Weights of a small GPT-style language model, trained from scratch on English Wikipedia.
Size: 23 layers, width 256, 8 heads of 32 (4 for keys and values), MLP 640 SwiGLU, vocabulary 12812, 22.5M parameters.
Architecture: RMSNorm before each block, no biases in attention or MLP.
Training: a variant of Adam for these matrices, 548M tokens.
Each number is 128 + 24 x the weight over the matrix's rms, rounded and kept within 0 to 255. Layers, rows and columns count from 0.

# layer 5 attention query, 256x256, rms 0.0805, rows 210-223,241-255, columns 0-31
[[137 139 154 155 124 150 105 128 139 159 147 123  78 124 110 154 122  89 123 123 141 111 127 153 124 146 117 153 129 168 138 136]
 [144 146 189 174 108 109 133  67 166 183 127  97 204 111  85  89 125 123 122 133 138 101 151 129  96 101 180 125 105 213 122 126]
 [117 124  81  73 157 110 112 143 126 103 127 169 137 135 116 142 123 157 122 137 117 137 116 109 147 131 104  99  91  73 110 111]
 [112 133 122 119 128  85 149 130 159 128 128  96 183 144  91 115 129 116 141 111 186 156 136 158 124 142 182 119 115 125 123 104]
 [ 94 119 110 125 146 111  91 105 136 150 147 146 118  92 126 116 133 164 135 132 136 114 145 113  92 119 138  97 122 146 122 124]
 [113  90 129 121 138 147  98 130  88 122  71 127 100 146 149 136 157 153 141 115 126 115 147 118 131 129  93 114 124 146 109 154]
 [122 145 147 136 119 138 136 169  81 138 161 126  92 121 115  94 130 137  95 150 101 136 171 115 114 156 125  94 110 119  94 137]
 [159 152 129 138  94  93 155 184 151 155 113  79 183 177 102 134  89 136 156 135  56 140 168 133 123 110 145 220 126 105 113 125]
 [103 135 123 137 110  84 142 125 164 112 139  80 143 150  87 121 124 157 111 147 151 112 182 105 118  82 176 142 143 139 118 123]
 [123 155 194 119 135 145 105  98 128 132 123 130 124 144 152 162 137 161 152 102  94 104 101 120 119  96 139 129 136 134 122 147]
 [148 127 154 150 149 122 102  62 172 128 135 107 140 102 139 177 140 118 160 102 137 116 131 118 111 151 189 107 123 187 136 162]
 [135 115 142 141 147 153 105 154 154 106 155 112  87 102 187 152 140 121  96  98 147 104 102 146 132  99 152 137 159 149 115 154]
 [100  97 137 156 147 106  83 114 138 118 113 146 108 132 155 143 111  91 116  95 102 141 138 124 137 140 150 105  99 177 145 155]
 [143 124 121 137 134 151 179 194 126 115 167 132 148 142 119 119 132 133 106 140 116 139 127 123 136 132 146 155 109 128  70 122]
 [149 142 145 159  95 141 157 157 109 101 118 100 157 193 146  93 143 107 178 194 155 135 157 131 153 131 164  93 162  91 135 142]
 [110 132 137 142 126 141 137 104 110 105  96  87 107 156 128 151 162 103 129 138 108 137 138 137 108 164 112 109 125  89 157 158]
 [103 131 165 178 139 115 108 138 145 163  78 107 192 133  77  88 100 149 121 151  97 128 142 172  88 102 177 135 109 172 115 166]
 [ 88 114 105 127 130 107 118 101 120 125 174  97 146 173  98 105 170 120 132 167 117  93 143 105  92  92 133 156 122 132 156 108]
 [150 107  73 128 126  91  97 102  85 153 129 120 132 134 103 143 120 109 158 132 171 143 138  95 102 152 123 122 138 153 151 127]
 [136 114 125 115 140 150  95 121 146 151 137 122  98 120 116 146 132 135 133 169 110 129 128 135 129 145 120  99 142 157 168 138]
 [ 98 130 128 118 175 161 121 109 115 104 110 126 117  93 137 167 139 196 116 118 126 124  93 118 148 115 120 136  87 120 120  75]
 [132  95 139 137 146 158  89 153 110 169 115 146 106 106 104 116  58 102 118 111 133 138 102 101 129 181 110 122 107 136 144 116]
 [ 99 124  68  63 131 162 109 174 133 132 103 170  57 152 170 205 135 154 164  75 167 160 119 100 131 223 111 130 146 101 139 142]
 [143 145 122  99 154 132 123 140 119 133 101  95 110 142 116 157 123 147 131 135 173 112 160 121 127 118 103 139 152 140  93 139]
 [127 180 154 116 115 134 141 125 138  96 120 110 152 144 141 139 151 198 130 144 126 125 109 189 101  60 143 110 135  74 103  83]
 [147  94 156 189 121 174 125 162  96 101  84  92 126 137 148 140 146 117 156 116 137 135 122 127 153 159 154 115 142 146 129 183]
 [157 107 123 136 125 155 118 173 139  73 164 164  73 102 165 160 133 112 113  91 166 156 104 157 177  89  86 148 116 129 148 163]
 [148 110 139 163 101 118 148 129 164  99 128 132 150 140 116 134 109 104 106 112  85 116 130 130 145 109 147 112 123 156 143 129]
 [152 116  99 107 117 114 123 160 156 119 140 122 166 149 123 121 109 115 105 110 120 149 145  99 126 135 131 188 126  99 135 159]]
# layer 5 attention key, 128x256, rms 0.0751, rows 113-127, columns 0-31
[[116 113 135 140 126 127  87 170 129 148 124 125 138 166 120 106 122 157 119 124  99 101 126 139 122 125 111 108 110 115 148 137]
 [125 155 139 138 139 159 120 195 134 132  98 131 167 132 164 132 139 128 110 131 122 163 119 147 138 147 155 136 123 134 106 136]
 [172 157 201 139 101 149 165 104 124 125 146 117 151 149 136  88 122 124 134 174 137 142  79 146 119 113 117 159 133 147  91 121]
 [160 115 147 150 116 128 118 120 128 129 131 131 100 132 143 167 124 140 125 151 147 105 120 105 136 158 102 172 161  99 136 134]
 [109 167 154 122  88 136 109 113 123 109 141 109  92 151 127 130 126 118 126 169  71 149 110 133  69 139 144 155 115 165  76 122]
 [126 125 168 131 135 144 146 127 130 124  99  94 128  92 145 117 122 117 115 136 123 171 122 134 166 168 102 118 131 162 116 128]
 [123 148 122 111 112 128 187 118 144 138 154 158 132  70 153 138 115 106 111 145 152 141 164 124 126 131 104 145 116 106 157 135]
 [172 143  91 151  90  92 120 119 140 105 154 141 128 136 143 121  93 129 128 110 134 142 142 110  76 100 138 128 128 115 121 141]
 [133 135 111 124 136 138 156  89 118 112 125 115 142 129 132 151 150 120 126 104 127 107 154 131 112 140 140  87 126 133 156 131]
 [149  86 116 131 120 106  85 120 150 144  81 104 151 120 113 120 118 128 130 143 103 168 122 132 154 130 145 138 128 116 121 133]
 [107 133 115 152  96 108 144 141 125 117 101 145 169 108 148 136 139 189 122 129 123 145 149 144 146 115 120 127 112 115 132  86]
 [119 143 124 110 103 177 137 143 117 148 159 133 139 111 105 111 126 133 156 131 147 124 154 134 121 125 145 113 115 138 123 131]
 [178 121 111 128 103 149 136 159 110 119 101 133 106 130 119 136 109 144 153 112 143 124 140  96 137 139 117 109 137 115 118 124]
 [143 126 106  78 156 142 125 101 157 137 136 157 110 148 156 128 121 137 156 110 125 113 155 131 151 161 167 105 117 152 124 115]
 [177  86 157 107 144 126 135 134 134 130 107 116 123 155  98 122 135 142 127 117 104  99 111 109 130 178 132  99 155 114 120 137]]
# layer 5 attention value, 128x256, rms 0.0616, rows 96-112, columns 0-31
[[101 142 115  96 113 146 143 129 141 118  80 109 115 105 162 154 114 163 129 127 114 177 121 144 117  92 116 174 141 124 111 102]
 [116 149 159 116 129 201 143 140 140 124  91 120 128 151 135 165 124 171 161 129 153 173 135 119 119 165 178 125 140  94 117 117]
 [142  84 116 132 117  82 163 160  95 159 135 152 133 134 116 130 126 111 145 140 125 134 106 130 113 152 117 148 122 102 132 141]
 [102 142 150 141 133 152 126 120 115 123 157 140 119 148 145 106 132 173 148 138 138 140  87 123 117 129 133  96 128 135 108 107]
 [133 136 104 166 143 122 113 130 135 114  80 127 101 108  98 130 137 145  55 117 115 134 142  99 132 138 129 121  87 151 134 143]
 [156 120 113 104 131 154 170 184 130 122 160 132  99 126 146 115 105 112 153 191 157 139  64 119 111 119 177 124 132 100 129 115]
 [168 150 115 102 128 113 161 113  96  92 129 127  87 134 130  58 118  91 152 126 179 108 120  97 145 130 159 106 150  95 105 160]
 [177 139 149 124 145 107 106 165 150 117 145 132 156 148 160 135 120 153 148 131 125  90 217 157 100  89 142 104 103 109  83 152]
 [136 167 170 114 156 148 148 102 149 123 122 117 146 163 164 165 143 156 154 140 115 148 128 136 123 146 195 107 140 105 113 155]
 [ 89 159 156  95 117 174  76 119 117 136 157 112 127 136 119 107 128 116 109 141 110 131 172 149 142 135 141 132 128 142 111 114]
 [160 135 101 133 112 153 171  91 135 158  77 101 156 168 123 150 105 126 121  91 114 133 125 115 115 147 153 130 122  97 123 162]
 [ 97  80 120 144 102 115 185 107 145 118 115 133  86  92 117 181 116 138 101 143 112 173 126 119 135 112 130 158 133 152 110 136]
 [160 135 146 135 101 133 167 120 138 107 177 139 154 148 152 129 134 152 181 157 120 115 144 158 143 127 149 150 127  90 141  99]
 [102 130 127 178 150 142 109  87 132  94  80 131 109 145 127 146 141 174 103 130  98 190 156 116 142 121 117 140 127 136 132 139]
 [131 140 111 126 129  74 132 112 112 166  70 115 115 123 149 146 144 104  68 124 129 106 143 149 114 151 102 105 112 106 136 129]
 [112 162 133 118 117 140 133 100 142 154 139 120 111 117 177 170 127 149 168 145  98 119  89 119 134 125 165 162 142 142 153 133]
 [ 98 104 159 178 126 136 151 108  87 109 191 150 109 138 117 137 129 118 203 157 113 124  49  98 159 138 138 136 134 102 129 132]]
# layer 5 attention output (transposed), 256x256, rms 0.0661, rows 192-207,224-239, columns 0-31
[[134 109 121 174 145 118 128 129  97 165 137 145 147 119 191 129 136 146 139 120 119 116 145 142 146 151  75 129 154 150 118 171]
 [144 120 138 139 114 104 110  99 130 138 124 141 140 146 143 149 135 150 135  86  85  67  83 109 138 135 127 149 121 133 156 147]
 [131 162 115 123 157 139 129  95 134 133 120 106 114 131  98 120 137 124 156 157  97 147  76 122 139 125 121 122 118 132 133 159]
 [113 109 121 138 140 146 163 148 103 120 126 151 152 152 140 140 142 148 132 116 170  87 121 122 143 160 148 141 129 109 129  94]
 [140 165 111 128 105 146 105 160 150 106 123 155 150 144 115 129 127 120 119 119 138 161 121 169 143 115 108 123 139  83  88 142]
 [137 137 119 145 137 119 186 137  88 158 143 111 147 131 136 144 142 138 110 141 137 121 131  97 111 154 142 132 151 117 125  62]
 [146 140 123 112 147  97 153 156  80 170 129 155 103 146  97 125 142 120 139 174 148 159 112 129 125 174 140 141 154 153 126 131]
 [144 115  98 128  72 153 117 124 128  86 149 144 143 143  73 130 154  97 116  92 143 187 131 157 137 133 154 112 157 122 129 143]
 [145 122 117 131 125 131 127 119 129  78 163 152 133 115 103 136 123 124 147  66 104 126  90 122 119 126 140 111 152 128 161 126]
 [148 114 152 118 107  92 132 106 138 141 118 116 121 132 137 153 124 144  84 144 121 125 134 110 102 136 118 162 156 158 116  85]
 [126 132 141 115 151 109 131 132  89  97 135 162 101 113  88 109 158 133 144 102  72 109 108 135 127 153 144 150 116 157 151 151]
 [131 151 138 136 126 151  92 111 130 122 128 154 145  92 159 115 147 163 136 148 104 102 169 162 112  81 107 120 110 132 127 127]
 [100  72 122 128 116 147 122  96  48 124 154  82 143 106 128 149  97 114 128 106 157 124 134 117 147 113 151 107 158 116 141 112]
 [119 106 130 137 135 146 123 184 146  98 116 144 142 119 160 126 110 108 130 111 163 103 156 127 129  82  97 111 123  93 120 121]
 [113 174 183 110 143 134 120 156 169 148 125 121  73 113 101 136 143 111 146 139 103 136 147 148 145 131 151 132 135 163 107 120]
 [120 116 144 121 148 111 147 152 110 121 171 130 179 108 144 148 142 153  99  55 132 128 123 118 103 149 149 124 124 130 136 128]
 [130  98 135 188 122 148 161 126 124 168 121 105 138 136 145  85 122 171 106 105 141 111  84 136 150 175 107 118 149 129 112 127]
 [119 118 129 166 108 112 121 107 155  95 128 128 150 167 133  76 167 160 143  89 112  66 127  99 176 130 152 151 110 127 157 117]
 [127 149 149 128 161 114 125 125 159 144  88 114 126 120 128 134 105 111 151 117 117 166  95 131 145 131 122 109 113 130 115 147]
 [ 85 110  91 128 132 134 142 123  91  86 164 156 150 130 147  96 152 141 125 121 144  88 158 102 190 132 126 131  97 140 142 106]
 [138 151 120 129 133 102 179 135 130 139 183 116 122 125  88 108 109 124 110 116 154 180  60 205 124 156 120 129 153 110 102 164]
 [127 116 104 128 133 120 160 133 116 112 134 152 162 137 171 138 137 110 106 117  94 116 185  84 170 121 135 122  86 116 115  51]
 [144 159 116 145 173  80 128 157 106 181 111 153 127 124  92 126  82 124  98 155  96 126 146  93 132 125 123 105 123 126 107 135]
 [130 106 127 124 124 146 142 132 189 112 148 138 112 156 110 125 147 116 101 108 130  93 124 130 138 141 158 137 126 181 130 109]
 [108 112 106 141 124 110 175 134 165 114 153 134 132 147 115 105 155 146 130 105 103  70 122 112 157 138 151 132 133 116 148  88]
 [148 101 115 180 116 158  86 113  88 145 107 123 137 117  97 129  88 132 116 122 114 153 174 125 109 118 124 121 119 172 131 146]
 [156 145 164 104 125 104 115 156 130 171 115 105 115 155 109  96 131 166 127 133  65  72 144 134 124 110 143 152 142 137 100 117]
 [127 125 129 110 112 169 111 110 122 129 134 134 137 131 149 144 162 140 123 146 121 142 154 157  68 126 131 125 150 104 105 118]
 [ 92  75 109 144 128 130 134 121 145  97 146 140 147 137 140 144 131 130 161  97 131  92 154 110 176 117 124 130 124 114 139  98]
 [122 133 119 133 100 148 134 145 125  98 151 142 112 111 141 129 160 164 129 133 168 138  99 162 137 143 117 116 121 134 114 149]
 [159 169 165 128 130 101 102 118  99 149 130 109  93 104 125 126 152  96 137 161 130 150 130 122 107 128 152 154 155 133 153 146]
 [100 108 100 125 127  91 162 128 144 118 171 125 179 170 141 129 150 152 145  71 128 122 126 150 159 139 106 118 124 106 136  52]]